Part of a small language model's weights.
Size: 15 layers, width 96, 3 heads of 32, 4.49M parameters.
Training: a variant of Adam for these matrices, 147M tokens, 8985 steps.
Each number is 50 + 12 x the weight over its row's rms, rounded and kept within 0 to 99. Layers, rows and columns count from 0. The size before them is the row's rms in percent of the matrix's.

# q: layer 4 attention query, 96x96, rms 0.076, rows 0-31, columns 0-95
# k: layer 4 attention key, 96x96, rms 0.0783, rows 0-31, columns 0-95
# v: layer 4 attention value, 96x96, rms 0.0628, rows 0-3, columns 0-95
# o: layer 4 attention output (transposed), 96x96, rms 0.13, rows 0-3, columns 0-95
q0 052:67 49 60 42 65 60 66 45 61 48 61 44 40 48 61 33 36 38 42 56 40 34 56 66 70 54 60 57 33 50 46 49 47 56 48 34 53 61 45 45 67 17 53 49 57 58 58 58 58 44 48 41 75 37 37 46 46 43 59 78 53 33 34 22 45 79 57 44 42 43 64 59 62 57 66 65 40 53 51 43 56 22 41 58 40 67 49 61 33 39 58 59 56 52 44 63
k0 141:35 45 60 46 40 61 37 29 36 51 28 47 32 41 51 64 60 55 65 61 59 62 32 36 46 44 61 46 46 49 65 37 56 66 26 66 46 44 41 58 32 73 56 57 54 36 32 61 37 57 40 66 36 54 70 58 65 40 41 38 60 63 58 40 25 33 64 62 60 34 33 46 41 41 66 43 31 55 56 63 64 47 58 37 36 43 54 45 42 53 43 50 62 57 53 33
q1 213:56 72 39 51 62 44 67 53 60 42 67 55 68 62 52 40 37 42 36 45 42 45 51 70 62 67 43 54 55 48 37 65 42 40 64 37 69 59 64 46 66 23 45 55 46 59 56 39 56 34 55 34 63 39 27 44 41 55 59 74 47 31 39 63 65 65 38 37 42 66 60 56 61 62 37 62 67 40 45 42 38 53 37 55 71 54 30 69 46 36 56 53 33 51 49 61
k1 097:66 70 29 60 59 46 62 63 65 53 67 54 56 56 40 55 45 43 42 42 40 43 66 62 55 54 43 50 58 41 27 60 40 23 68 42 54 64 55 45 66 25 60 46 55 55 61 37 60 45 52 45 61 51 40 38 31 53 46 69 44 34 52 48 80 65 41 45 42 66 54 71 61 57 46 55 67 41 60 41 43 68 45 52 63 69 32 61 54 32 59 49 20 51 47 54
q2 106:60 79 41 61 61 50 60 56 63 37 66 53 63 64 57 47 40 41 30 43 41 50 56 77 57 67 36 51 52 55 35 68 40 45 61 43 65 57 67 52 57 26 43 56 53 47 64 41 67 40 58 38 56 52 32 48 49 52 65 73 45 37 26 61 63 58 42 30 44 69 60 55 58 60 40 55 60 37 53 40 31 52 34 49 73 50 32 68 37 41 52 52 32 58 58 54
k2 088:58 57 32 59 54 42 58 69 60 50 73 57 75 71 63 39 43 32 40 48 40 44 59 61 62 63 42 66 61 55 38 68 40 37 84 36 61 65 59 37 70 44 50 45 47 64 65 42 59 42 53 44 64 42 36 41 40 61 50 67 42 41 37 60 72 61 41 43 34 58 56 59 61 60 40 67 61 42 48 38 44 61 42 56 57 63 49 57 63 37 61 36 29 44 55 64
q3 051:46 56 53 57 45 40 47 47 37 44 51 49 64 56 22 46 50 69 77 47 56 58 54 29 48 55 53 29 61 31 38 48 51 65 49 61 38 31 66 57 47 48 74 67 48 58 37 59 52 40 42 57 34 54 53 58 56 49 26 55 47 67 62 65 59 27 40 69 50 66 48 35 33 19 53 53 44 33 66 54 52 54 56 59 53 46 50 63 54 29 33 57 50 67 39 29
k3 068:61 48 27 55 61 45 64 63 59 42 78 62 76 58 60 38 42 47 31 47 40 51 67 54 55 65 47 55 75 60 40 72 50 37 63 47 53 55 54 49 54 40 49 48 50 59 74 41 48 46 34 28 73 29 43 57 39 47 48 66 40 44 44 53 65 57 40 50 30 57 58 57 63 58 43 57 57 32 42 37 47 59 28 71 48 53 58 44 62 44 66 32 37 37 55 68
q4 069:39 33 53 42 57 34 40 42 32 42 32 56 51 55 50 39 39 64 65 56 49 42 49 37 46 58 55 34 64 56 58 42 69 70 41 61 23 50 57 45 40 62 43 56 34 52 48 66 47 47 48 45 38 55 65 45 41 66 47 48 29 72 63 67 51 37 42 58 43 30 46 33 38 39 37 52 50 53 63 51 57 72 39 62 16 58 67 60 66 63 35 36 47 36 61 31
k4 065:62 48 61 30 62 61 62 50 62 58 30 44 49 49 52 64 61 51 49 52 53 59 55 52 31 45 31 42 57 68 42 54 56 53 47 40 60 47 41 44 21 74 39 31 49 32 43 61 53 53 53 41 46 30 61 37 43 43 39 30 45 45 53 45 56 50 74 48 44 37 79 53 55 37 52 45 50 71 44 54 54 21 56 68 33 49 74 20 50 55 68 46 57 41 63 58
q5 083:49 32 44 45 42 50 31 54 49 58 36 45 40 40 33 56 41 54 74 53 51 55 45 21 40 37 69 39 54 47 62 45 62 68 30 62 29 38 30 49 42 58 50 60 48 51 38 54 43 56 49 63 44 71 59 67 58 53 45 46 54 72 48 38 24 33 57 58 60 21 39 40 26 46 53 27 38 58 54 53 60 43 63 38 39 37 63 43 62 62 47 55 68 45 39 43
k5 085:35 49 65 40 39 62 38 29 37 50 21 50 31 29 38 61 53 51 52 59 69 59 47 46 44 34 58 41 44 49 51 31 55 63 21 61 35 37 43 63 41 55 50 49 59 33 42 53 41 65 45 60 34 57 67 55 61 37 37 35 60 53 55 45 24 36 60 54 73 35 46 42 40 48 63 22 41 52 47 57 55 36 56 43 54 49 45 55 35 61 33 61 64 58 51 31
q6 093:56 57 47 64 54 38 47 80 59 50 54 48 73 62 42 30 42 37 42 40 49 45 49 48 51 56 33 52 68 49 30 67 43 39 56 47 33 48 66 43 56 28 41 44 44 59 59 50 72 25 56 44 47 61 44 56 45 56 54 77 39 45 27 60 58 75 48 42 43 54 65 39 33 57 37 51 43 27 48 51 30 73 37 57 58 53 35 66 59 47 34 53 29 50 43 39
k6 068:64 39 25 56 55 50 48 63 59 41 78 56 58 72 56 47 57 31 46 51 47 48 61 52 60 61 39 58 81 55 33 60 30 38 76 45 42 54 58 36 67 50 48 42 32 58 68 36 43 29 43 32 63 33 55 44 46 57 34 69 47 42 47 58 73 49 35 49 43 46 46 49 37 56 48 47 52 25 35 42 43 56 40 58 56 54 49 57 52 32 52 33 37 36 49 69
q7 061:55 28 51 49 45 59 25 64 54 79 40 31 52 52 35 51 24 68 66 43 49 44 52 38 52 44 56 43 62 52 48 48 44 67 37 50 21 35 48 45 59 51 54 49 39 60 54 69 34 36 52 50 44 53 57 66 51 60 48 68 49 56 47 61 35 39 57 62 43 29 55 15 31 41 59 50 49 38 74 48 63 63 57 51 49 62 62 51 69 59 37 51 46 47 27 44
k7 094:37 37 61 33 43 64 43 28 38 47 33 51 25 28 44 58 64 62 55 55 72 69 49 38 41 42 48 38 53 55 46 32 58 62 25 66 32 39 42 63 32 54 42 51 44 35 50 49 41 53 40 46 37 47 62 45 57 45 38 37 55 52 59 43 37 50 60 47 69 31 46 52 32 38 66 19 47 41 42 69 61 48 54 50 58 53 69 41 41 58 38 64 68 49 61 36
q8 056:46 57 45 46 49 68 33 28 49 67 40 50 19 54 25 63 50 71 70 57 46 61 45 58 66 49 64 27 43 37 44 61 43 69 28 45 34 44 59 53 47 51 76 64 47 43 53 39 36 59 53 70 64 53 52 53 56 54 60 56 65 66 48 33 29 53 66 54 39 50 56 64 49 40 50 34 58 42 78 44 61 38 70 49 53 40 45 49 42 45 46 72 50 51 46 54
k8 100:35 47 72 41 41 50 46 31 36 50 21 54 38 24 45 58 59 63 49 65 68 61 47 45 43 43 57 41 39 44 56 22 58 51 18 57 53 40 48 72 37 50 46 62 54 34 38 62 49 70 49 66 28 46 48 46 60 36 51 33 53 55 60 53 28 49 62 46 74 43 49 50 49 49 60 33 46 54 50 59 55 50 61 46 56 39 54 49 30 63 28 68 58 54 61 37
q9 085:51 43 34 56 42 50 47 55 65 49 46 71 51 35 53 62 69 47 56 65 54 51 27 17 31 29 54 67 63 56 58 50 54 44 44 66 38 35 20 49 52 68 48 53 61 36 35 44 50 63 35 66 52 80 60 56 61 51 52 34 55 52 56 39 32 63 47 52 62 46 40 60 52 46 53 50 31 58 42 70 47 50 45 44 49 40 72 30 74 62 55 47 63 39 56 43
k9 055:50 46 60 44 41 58 38 60 27 46 36 45 50 62 33 42 49 36 52 54 66 52 58 38 66 24 58 60 41 50 59 31 46 64 39 59 35 51 55 38 39 50 43 28 66 44 47 46 51 39 50 45 57 58 55 74 43 55 42 60 68 50 36 69 39 42 46 57 50 38 65 29 27 50 53 60 24 56 38 59 49 26 36 29 35 59 42 72 41 34 46 40 57 37 28 53
q10 054:59 40 67 58 63 45 50 52 73 33 37 21 51 47 42 58 60 43 47 38 42 61 32 48 56 63 54 43 40 59 39 49 38 32 68 49 25 63 40 54 51 61 47 46 64 59 53 58 58 49 50 62 40 33 58 37 50 42 74 65 41 20 62 37 55 43 58 50 52 62 44 59 70 64 56 51 41 56 57 66 72 62 52 72 30 56 36 57 35 65 37 51 39 48 28 58
k10 140:62 53 26 72 67 44 61 71 63 44 75 57 62 65 53 46 48 38 42 37 32 24 42 56 46 64 34 53 62 55 37 57 36 38 72 50 43 65 48 23 63 46 46 59 28 61 63 33 65 41 50 49 63 50 47 48 38 67 61 59 40 45 42 55 73 70 52 37 34 68 64 50 45 54 34 61 49 47 54 48 41 58 35 57 61 52 45 41 55 35 53 49 40 42 52 60
q11 092:49 73 42 60 64 41 48 71 52 42 57 55 64 72 58 39 36 35 41 38 47 43 49 67 52 64 43 61 59 48 41 62 33 52 51 35 50 50 79 39 65 28 53 55 45 58 56 30 61 28 54 35 55 44 45 39 50 65 54 78 53 39 26 48 61 69 42 29 38 50 70 54 35 54 41 53 48 26 57 49 28 62 40 51 58 55 41 63 47 39 51 59 34 39 50 47
k11 045:61 33 27 59 40 49 56 57 63 48 60 57 49 81 58 28 54 50 35 50 42 60 51 60 50 60 52 62 81 53 46 68 55 38 82 26 61 36 52 38 62 41 47 39 41 53 60 44 40 35 48 36 50 41 38 56 41 62 51 67 43 33 47 60 65 50 41 57 33 56 44 41 55 58 42 60 59 32 28 41 61 59 57 54 45 60 44 57 46 44 69 38 27 39 56 70
q12 059:51 38 49 38 51 57 57 74 66 41 56 48 57 49 47 38 51 76 44 39 39 74 63 40 29 51 39 56 62 50 34 84 57 33 54 57 45 57 36 59 65 57 43 25 52 60 42 20 62 68 47 48 48 35 61 49 37 47 45 29 52 37 34 52 49 35 55 48 54 64 58 48 46 60 61 21 46 53 37 58 50 49 48 44 55 30 34 48 44 52 48 53 42 74 47 63
k12 143:57 65 23 64 54 32 46 58 56 38 82 56 73 68 68 31 32 28 52 43 36 35 47 58 66 61 52 63 53 41 35 59 27 44 72 42 53 57 61 34 68 54 58 52 45 64 62 41 50 34 43 48 57 62 45 55 37 62 55 71 46 44 45 49 56 70 51 46 38 63 57 50 45 69 40 66 62 40 44 35 42 48 41 48 51 44 40 59 51 45 65 32 43 39 51 66
q13 078:53 58 41 71 47 37 51 65 57 50 62 65 66 56 63 42 60 33 33 38 53 39 54 72 56 70 45 59 57 56 39 53 41 35 52 32 55 60 67 31 53 33 47 37 36 55 67 55 55 32 58 32 64 51 46 45 49 54 58 62 44 40 30 56 57 68 36 37 45 61 53 41 53 71 38 59 57 30 40 40 36 74 54 71 60 56 36 68 47 70 58 28 37 42 59 59
k13 038:53 35 39 58 43 57 50 69 64 42 57 41 53 64 52 45 48 23 46 42 48 39 54 57 45 82 38 54 63 66 54 67 34 28 77 37 46 54 67 41 61 61 46 42 23 58 52 36 58 50 44 43 72 39 39 44 33 53 41 43 42 54 59 44 81 41 47 42 30 47 44 55 58 41 49 73 52 67 53 46 37 55 52 50 45 47 46 48 60 37 57 28 61 41 76 53
q14 078:50 51 62 64 57 52 36 59 48 37 48 68 79 53 62 28 44 51 37 44 77 50 61 49 64 49 67 62 46 49 50 61 25 46 48 48 57 57 59 64 54 26 57 44 57 52 59 41 56 26 36 53 50 66 45 62 40 40 59 52 50 37 19 40 44 58 51 31 46 38 61 38 38 51 34 37 41 37 23 49 28 54 43 64 62 62 42 65 46 46 33 45 29 56 50 46
k14 055:36 52 28 58 36 72 41 56 35 70 52 43 58 46 39 63 41 32 43 49 38 61 63 40 60 72 41 55 93 35 48 58 51 45 57 30 62 61 62 65 33 56 69 36 35 59 55 47 35 49 31 33 56 32 38 44 50 49 39 56 50 39 38 40 46 51 51 56 48 62 49 38 56 48 62 40 70 38 51 40 37 57 62 58 59 44 35 52 58 43 53 53 38 39 71 65
q15 066:81 52 35 58 54 49 57 36 51 36 45 55 57 49 57 41 51 64 57 57 31 55 43 36 54 54 40 46 48 36 42 58 44 52 33 38 40 55 72 48 56 28 64 62 47 44 33 35 52 51 44 50 54 41 29 53 51 36 41 83 38 44 60 36 53 74 60 42 51 56 60 74 47 54 46 52 51 36 56 77 55 35 31 46 53 45 60 63 52 18 34 61 33 27 49 53
k15 104:48 43 65 35 47 50 54 39 50 59 38 39 30 31 27 66 49 70 69 58 63 56 42 42 51 35 62 49 48 44 70 26 65 47 19 68 59 38 45 51 41 43 56 64 69 34 27 53 39 61 54 64 36 64 55 52 53 47 43 59 62 49 53 52 29 38 57 67 56 46 57 38 37 51 55 30 32 48 56 52 47 33 58 53 31 46 40 52 30 43 46 70 47 61 34 45
q16 081:46 41 74 33 48 50 40 35 42 43 34 46 24 39 38 54 61 51 61 69 57 61 47 30 35 35 53 34 46 45 72 37 63 72 37 56 41 36 30 71 37 74 53 60 51 43 41 51 43 60 44 66 39 56 57 58 60 38 49 27 63 60 53 45 36 34 51 62 60 42 35 43 42 39 55 49 31 70 60 51 63 37 58 46 47 50 61 42 46 39 43 54 76 62 46 48
k16 216:64 60 31 58 58 41 63 67 58 52 79 54 72 65 59 38 39 42 35 40 39 41 62 62 55 61 41 61 58 49 31 67 41 36 79 37 59 58 56 39 67 32 47 50 47 65 66 41 62 42 57 35 64 41 35 40 36 59 58 66 36 43 43 60 78 60 38 42 37 68 60 61 61 60 39 61 66 44 46 42 42 58 41 61 56 58 46 49 59 42 64 43 37 45 51 64
q17 219:59 56 31 63 58 41 58 68 56 42 74 48 71 66 56 37 41 47 34 41 40 36 59 68 60 65 41 59 55 59 29 64 37 41 70 36 59 56 62 42 64 32 54 40 46 61 65 45 56 34 57 30 70 37 35 41 36 56 55 66 36 40 39 57 71 64 42 40 30 63 62 52 58 60 37 60 69 41 43 38 42 54 51 65 55 54 43 58 51 43 56 40 33 37 60 62
k17 042:47 29 55 45 44 64 42 40 51 47 41 46 37 40 47 60 59 49 69 56 56 63 29 28 43 43 64 42 58 42 72 45 54 62 40 67 45 42 47 61 33 74 61 59 51 37 42 54 41 51 27 68 42 61 67 76 66 47 41 32 60 55 58 33 27 30 61 71 58 35 39 44 39 34 63 46 21 48 46 62 59 51 53 34 47 42 53 43 52 51 42 52 62 59 51 37
q18 080:58 53 40 58 57 57 29 80 61 75 46 45 46 65 48 44 43 50 44 37 52 43 41 49 54 54 41 65 59 53 33 68 27 55 38 54 32 51 74 25 52 24 31 67 40 37 52 36 48 49 55 34 27 72 51 59 47 64 55 64 42 47 55 52 38 63 51 53 57 41 56 52 43 63 53 30 37 54 52 61 38 65 59 43 51 44 46 56 72 74 63 54 58 30 45 49
k18 084:55 60 34 60 33 28 55 67 56 32 70 44 62 63 68 50 42 24 34 59 57 52 23 66 45 54 43 53 42 59 54 43 58 49 60 29 32 43 45 55 79 54 40 47 37 61 59 50 40 39 48 49 64 45 57 44 40 58 40 61 36 30 53 53 69 47 38 25 50 39 55 40 42 56 44 52 54 14 44 49 49 62 42 57 64 50 48 65 37 40 47 42 31 39 65 49
q19 092:69 64 32 63 57 26 44 65 39 34 49 32 61 49 50 54 50 34 56 63 36 40 41 71 58 54 31 39 64 30 45 50 40 47 51 37 66 47 75 68 55 44 66 51 73 62 43 53 49 50 54 52 60 49 38 49 57 39 55 52 33 53 51 76 66 47 47 58 53 75 38 57 75 59 38 50 56 38 61 62 45 73 40 56 45 54 42 70 50 37 43 54 26 60 50 46
k19 081:29 42 56 41 51 63 41 39 41 52 35 47 37 43 51 57 60 65 62 53 56 61 44 22 46 50 48 44 40 47 56 28 61 54 25 77 40 42 42 60 43 56 46 63 64 36 32 53 38 59 41 61 37 54 80 57 60 43 42 43 51 64 57 41 22 41 64 65 69 40 44 41 52 37 62 39 23 58 41 59 53 48 43 46 29 40 51 49 42 40 39 61 65 67 36 33
q20 082:44 43 42 59 45 19 50 61 46 49 42 24 57 82 43 43 50 62 43 43 35 60 49 59 55 47 57 73 52 44 55 41 48 41 59 32 60 58 77 55 47 46 60 61 52 60 45 46 58 57 45 31 51 34 22 42 46 69 36 62 45 45 51 38 60 35 61 39 50 56 58 73 45 61 60 40 60 50 58 46 46 45 48 37 38 51 36 69 56 52 61 14 31 42 67 50
k20 080:55 38 59 46 47 51 39 24 36 66 29 57 40 48 46 64 55 63 68 71 60 61 27 41 67 49 62 43 33 44 54 49 63 57 31 55 32 26 20 54 50 64 61 69 63 33 35 51 38 45 46 62 44 51 69 45 59 45 53 30 57 63 50 37 32 44 58 57 53 34 40 36 40 50 54 41 33 65 54 52 66 48 66 46 55 31 52 61 44 58 50 47 65 61 53 39
q21 082:55 44 60 47 51 62 35 52 44 51 50 44 51 43 61 43 65 49 34 65 45 33 40 70 53 46 53 48 71 61 62 37 48 61 49 31 67 57 73 83 59 47 37 66 65 63 54 21 54 49 55 48 40 28 44 42 54 35 50 51 47 45 47 53 54 62 59 61 58 54 42 40 69 36 62 51 37 57 38 45 39 48 48 68 39 56 53 57 61 34 61 71 14 76 58 52
k21 084:36 55 57 55 47 52 45 26 32 53 38 47 41 60 58 61 51 59 59 60 53 61 50 39 44 68 35 46 52 45 37 40 56 44 25 61 51 53 55 46 30 51 55 26 62 56 34 74 22 57 45 64 45 63 64 50 60 44 56 36 48 55 39 15 32 32 49 36 46 39 53 54 50 24 58 42 50 38 58 74 66 52 49 45 32 41 35 54 48 51 53 67 51 43 47 23
q22 082:63 57 45 41 51 46 42 38 34 58 58 47 36 58 42 49 47 61 39 49 38 61 64 55 42 62 41 37 62 43 45 45 50 46 52 25 49 58 55 52 43 43 66 73 32 20 49 35 40 62 51 39 63 47 48 80 15 41 41 47 41 48 42 60 60 45 42 41 51 81 40 43 82 43 67 51 35 46 62 39 56 65 66 57 49 45 37 59 53 38 30 47 42 58 61 60
k22 080:59 53 53 45 49 55 40 31 32 48 43 32 46 55 62 56 35 64 61 70 66 43 43 48 49 37 72 52 27 53 70 47 41 60 28 61 41 55 53 59 47 69 59 62 47 38 32 52 49 84 53 70 42 47 62 45 55 36 44 44 20 58 60 38 27 40 51 54 52 47 41 59 50 32 59 28 53 53 56 61 64 58 51 37 16 51 67 46 44 41 54 52 56 53 51 39
q23 085:41 71 31 82 45 50 61 60 44 61 39 55 45 57 55 45 57 48 43 71 66 46 43 54 43 59 15 36 61 54 39 53 62 78 34 51 42 43 60 42 56 39 42 54 40 53 46 33 57 59 67 63 59 64 52 39 44 43 63 35 51 61 54 59 54 64 48 38 51 46 59 45 42 58 36 29 54 10 49 57 53 51 56 48 62 46 46 43 48 76 47 48 34 33 70 42
k23 082:36 74 60 46 53 38 38 45 62 57 49 44 56 51 70 71 56 40 41 58 69 66 32 52 35 31 57 63 37 57 40 41 43 27 29 45 90 49 67 47 60 54 38 42 59 36 44 48 57 39 53 42 30 52 40 51 56 55 33 43 56 44 48 70 37 66 40 45 63 51 47 58 36 65 70 56 65 65 43 39 34 51 49 43 37 52 44 60 35 50 59 58 54 51 65 34
q24 070:38 48 55 37 57 45 33 66 51 59 45 53 40 76 44 50 15 60 61 51 35 64 48 49 43 36 53 32 66 43 27 61 54 33 46 56 27 57 43 39 59 56 52 36 66 55 61 41 39 67 45 64 57 55 62 68 38 59 57 37 31 45 50 63 49 48 38 53 33 43 60 51 73 63 39 37 48 41 54 72 56 73 64 45 38 54 45 43 74 65 29 57 47 51 50 45
k24 065:54 34 20 58 46 59 42 70 60 47 70 43 39 42 68 48 65 38 56 64 48 57 37 49 65 40 44 60 52 54 40 34 40 60 70 41 42 45 45 31 50 83 43 58 37 40 43 45 58 47 47 54 25 45 48 62 58 60 52 62 40 45 44 59 49 63 62 45 62 52 35 45 36 43 43 43 70 51 16 70 37 50 43 46 55 36 63 51 24 52 64 27 55 51 45 57
q25 074:43 54 69 49 44 57 60 34 47 48 46 37 26 58 44 50 54 77 54 67 73 71 63 42 43 65 37 42 54 55 63 43 53 57 59 48 70 69 56 43 35 60 77 57 51 58 34 39 49 55 48 62 76 29 44 46 33 37 52 38 50 52 53 55 71 22 55 65 40 61 51 58 70 41 50 48 54 55 74 38 57 37 59 52 53 50 32 49 27 43 54 48 60 62 51 54
k25 074:58 68 49 44 57 31 47 39 49 60 57 46 63 44 61 55 35 65 45 39 39 49 46 49 49 39 66 58 47 27 45 56 65 42 49 46 59 50 50 52 56 55 52 63 60 38 50 38 64 75 68 76 28 64 45 51 43 42 66 38 37 52 47 59 45 72 49 48 53 73 27 65 55 43 68 58 67 82 78 57 68 61 68 48 28 44 54 43 53 46 59 63 48 53 38 44
q26 079:55 38 72 23 80 37 41 45 50 18 54 35 48 37 45 42 49 55 58 65 52 55 66 58 42 48 47 43 41 44 51 47 54 67 48 38 44 47 57 80 45 46 55 61 67 72 47 57 69 26 48 48 70 33 30 53 54 39 60 44 51 39 35 48 52 67 60 52 48 43 57 61 54 54 55 42 46 32 52 54 63 39 43 52 63 51 61 63 39 22 38 64 55 69 52 64
k26 072:34 72 35 60 69 70 64 36 52 50 44 58 57 46 37 47 47 64 48 59 45 49 58 40 51 40 27 39 63 38 32 44 52 37 35 36 76 64 51 41 63 33 63 41 62 36 67 39 26 72 55 33 42 57 62 47 41 39 45 52 45 66 49 39 57 61 57 45 37 73 55 71 73 55 45 48 71 53 58 38 52 58 57 67 62 49 50 42 45 53 65 68 40 62 56 53
q27 080:69 49 40 30 51 50 47 44 54 35 53 62 48 49 48 48 78 44 40 54 48 45 32 67 66 48 72 45 50 54 61 36 47 46 49 37 46 56 34 59 43 30 46 66 45 36 56 52 55 39 46 44 43 54 43 49 44 57 64 72 38 41 61 33 42 59 66 47 60 40 30 72 54 52 49 51 46 76 45 25 66 26 29 69 29 59 60 54 42 56 64 36 37 58 40 72
k27 077:64 68 56 70 54 51 64 42 41 46 43 55 75 46 43 55 22 45 48 59 68 35 52 48 54 68 48 40 54 57 51 57 34 58 41 37 44 58 47 51 36 38 48 38 61 44 69 60 53 67 60 67 61 35 61 33 50 57 52 39 56 52 25 28 65 40 50 47 37 66 70 27 62 57 64 52 33 37 40 36 46 41 42 57 72 71 43 50 60 39 34 52 38 56 74 51
q28 072:32 73 58 39 57 53 64 70 64 41 38 41 30 51 29 65 39 57 33 47 36 57 57 33 42 44 63 54 47 56 48 59 53 55 51 71 38 65 51 36 43 53 57 64 64 47 58 54 57 32 68 65 46 48 62 47 33 46 55 69 44 63 50 28 54 53 48 47 39 52 64 60 45 45 50 39 38 31 63 58 79 41 66 44 37 49 54 16 35 34 29 46 36 49 54 51
k28 071:78 50 44 44 66 48 47 57 63 41 54 70 50 71 52 50 55 46 45 48 36 32 51 63 58 35 55 62 71 60 52 64 47 30 53 43 53 37 41 36 50 48 51 73 27 47 47 42 65 43 57 55 31 70 32 61 48 68 45 62 57 43 36 63 64 81 52 43 66 68 46 70 44 45 49 47 42 48 44 55 48 45 51 45 79 61 29 57 47 59 54 78 49 53 41 59
q29 075:39 49 50 67 31 39 56 54 20 39 61 52 61 37 49 19 51 44 55 35 67 50 53 41 47 63 38 50 48 37 48 34 44 37 66 56 65 44 52 51 39 64 61 35 50 58 22 59 37 50 37 32 68 52 52 59 49 50 33 38 30 43 46 68 50 50 25 75 53 61 52 56 58 54 44 55 69 57 49 58 54 71 61 52 61 36 39 46 60 54 40 46 54 28 37 26
k29 071:40 36 53 31 40 61 40 61 60 60 46 24 35 43 57 76 52 58 53 48 38 61 49 28 57 42 75 39 50 42 62 38 53 56 41 68 31 46 48 46 54 56 55 53 60 62 45 42 49 64 49 41 58 48 67 66 43 33 45 42 62 46 81 52 49 35 58 57 59 45 21 24 42 46 58 43 42 62 69 47 52 52 54 30 24 36 59 40 50 48 51 41 53 57 35 73
q30 084:44 62 51 54 37 47 60 42 32 51 30 59 58 42 58 57 44 33 63 42 59 52 36 45 54 43 35 49 49 62 62 55 39 67 36 40 75 34 71 35 47 35 48 63 27 59 54 35 60 46 66 48 58 45 46 43 72 54 54 55 67 52 51 59 49 65 59 43 53 52 49 37 38 47 37 54 39 30 43 65 34 53 67 32 83 49 49 30 48 53 71 72 70 47 64 35
k30 082:34 48 55 46 52 36 45 61 61 67 45 42 44 58 46 35 64 67 42 51 52 63 51 68 27 51 34 51 60 52 48 54 56 46 68 48 70 45 81 72 69 27 32 25 55 69 26 59 51 44 61 35 49 56 40 26 60 40 45 51 47 45 59 61 56 58 31 39 57 39 50 60 57 61 42 54 71 52 74 39 54 57 46 72 48 72 54 53 43 62 59 61 48 49 53 55
q31 081:55 37 51 54 48 34 39 66 66 34 61 35 66 52 40 30 43 39 62 67 48 69 46 39 40 48 45 52 62 49 52 43 40 65 54 63 54 43 56 50 48 56 60 50 60 54 26 61 53 49 52 57 53 40 49 61 41 41 24 75 29 41 58 50 68 34 57 73 50 60 37 60 51 41 64 57 35 57 59 59 73 64 43 46 44 60 42 53 63 11 42 63 35 66 30 47
k31 082:80 48 25 44 57 54 44 43 28 58 58 40 51 54 42 71 58 66 65 41 48 41 38 34 44 51 53 57 52 43 42 42 68 48 44 62 22 47 36 37 53 47 62 73 60 57 57 39 43 61 55 61 45 61 67 70 50 34 42 59 64 51 48 47 43 47 53 70 54 46 38 43 47 39 57 35 29 32 58 64 66 42 34 35 27 64 48 51 54 34 58 63 44 43 21 44
v0 102:53 23 53 44 30 29 52 45 55 33 48 32 66 51 80 45 64 57 55 42 54 59 43 36 45 62 49 34 63 55 47 42 61 35 52 51 54 43 40 56 45 53 58 35 50 31 48 50 61 65 37 76 35 41 54 56 32 56 61 48 54 26 53 54 45 42 44 52 43 48 63 14 55 57 45 61 84 54 30 59 63 57 60 70 56 65 61 57 47 45 52 58 48 43 64 57
o0 096:40 56 79 50 38 38 50 49 60 43 84 29 57 46 54 51 69 48 47 44 47 53 42 50 50 37 51 60 35 46 49 64 67 44 75 58 54 56 40 55 63 53 55 56 68 47 59 52 76 68 45 48 40 49 66 55 47 46 54 45 57 62 37 40 74 38 49 66 49 65 45 55 53 63 67 60 44 80 44 56 57 48 58 33 43 59 49 47 35 72 39 60 77 63 27 41
v1 107:66 36 26 68 58 64 48 41 47 48 45 39 41 60 56 53 45 62 62 65 58 67 60 39 65 57 41 78 50 71 45 59 72 53 64 47 39 37 36 60 32 40 37 58 45 58 54 57 26 45 52 28 51 44 39 52 36 59 51 40 40 47 63 53 48 40 54 82 37 69 46 43 50 38 53 41 48 62 53 56 47 45 60 55 52 69 32 33 45 47 69 59 67 79 49 42
o1 105:35 58 21 50 41 46 39 76 51 46 40 40 61 67 29 45 53 57 75 50 42 46 45 36 54 58 44 50 49 54 36 51 53 92 70 30 44 57 62 60 46 50 66 74 46 73 62 38 27 45 56 35 61 52 51 59 41 41 38 41 56 80 58 51 62 42 46 57 54 57 56 25 49 47 56 50 46 45 49 59 67 35 60 62 37 42 40 55 57 56 55 47 42 52 48 48
v2 115:53 63 58 49 30 43 41 55 60 41 48 52 40 56 61 49 61 45 45 66 47 58 69 68 72 49 57 57 51 46 66 45 57 57 51 53 33 41 28 63 49 64 52 72 37 56 56 36 54 44 29 47 58 77 48 56 59 64 71 27 35 40 59 67 52 50 57 40 62 52 58 46 50 63 50 57 57 64 54 46 57 53 28 56 80 66 69 53 75 65 52 45 56 68 61 76
o2 107:69 38 56 28 60 42 39 36 82 47 73 46 35 48 61 60 56 47 64 59 52 60 53 86 48 62 64 45 46 51 47 51 57 80 48 56 39 50 46 94 69 44 45 64 53 55 64 47 55 54 42 51 56 55 51 50 44 51 60 51 28 52 71 52 50 58 59 41 48 59 50 37 65 48 38 52 68 60 51 46 43 52 47 46 49 52 38 53 49 35 43 53 38 83 48 51
v3 107:64 40 50 42 37 30 45 39 38 50 43 29 54 37 56 55 49 77 49 34 59 66 37 70 59 78 39 53 41 60 64 42 40 44 42 47 50 54 41 37 41 54 57 34 54 21 31 51 58 58 58 58 64 40 67 41 51 70 60 50 40 51 34 63 51 42 53 50 55 72 58 18 53 63 55 59 48 55 56 37 61 42 68 40 72 49 58 66 59 27 50 58 53 62 55 63
o3 106:45 52 61 36 46 56 49 29 55 45 63 44 50 32 43 61 47 43 40 46 52 44 36 47 58 60 50 49 24 55 46 53 65 60 45 45 39 43 36 69 56 39 58 46 59 49 36 54 75 51 52 51 76 38 57 46 57 52 60 57 57 31 29 49 68 42 49 68 46 73 59 39 63 55 41 50 36 47 54 57 64 23 46 28 46 47 41 43 49 40 39 74 88 45 31 69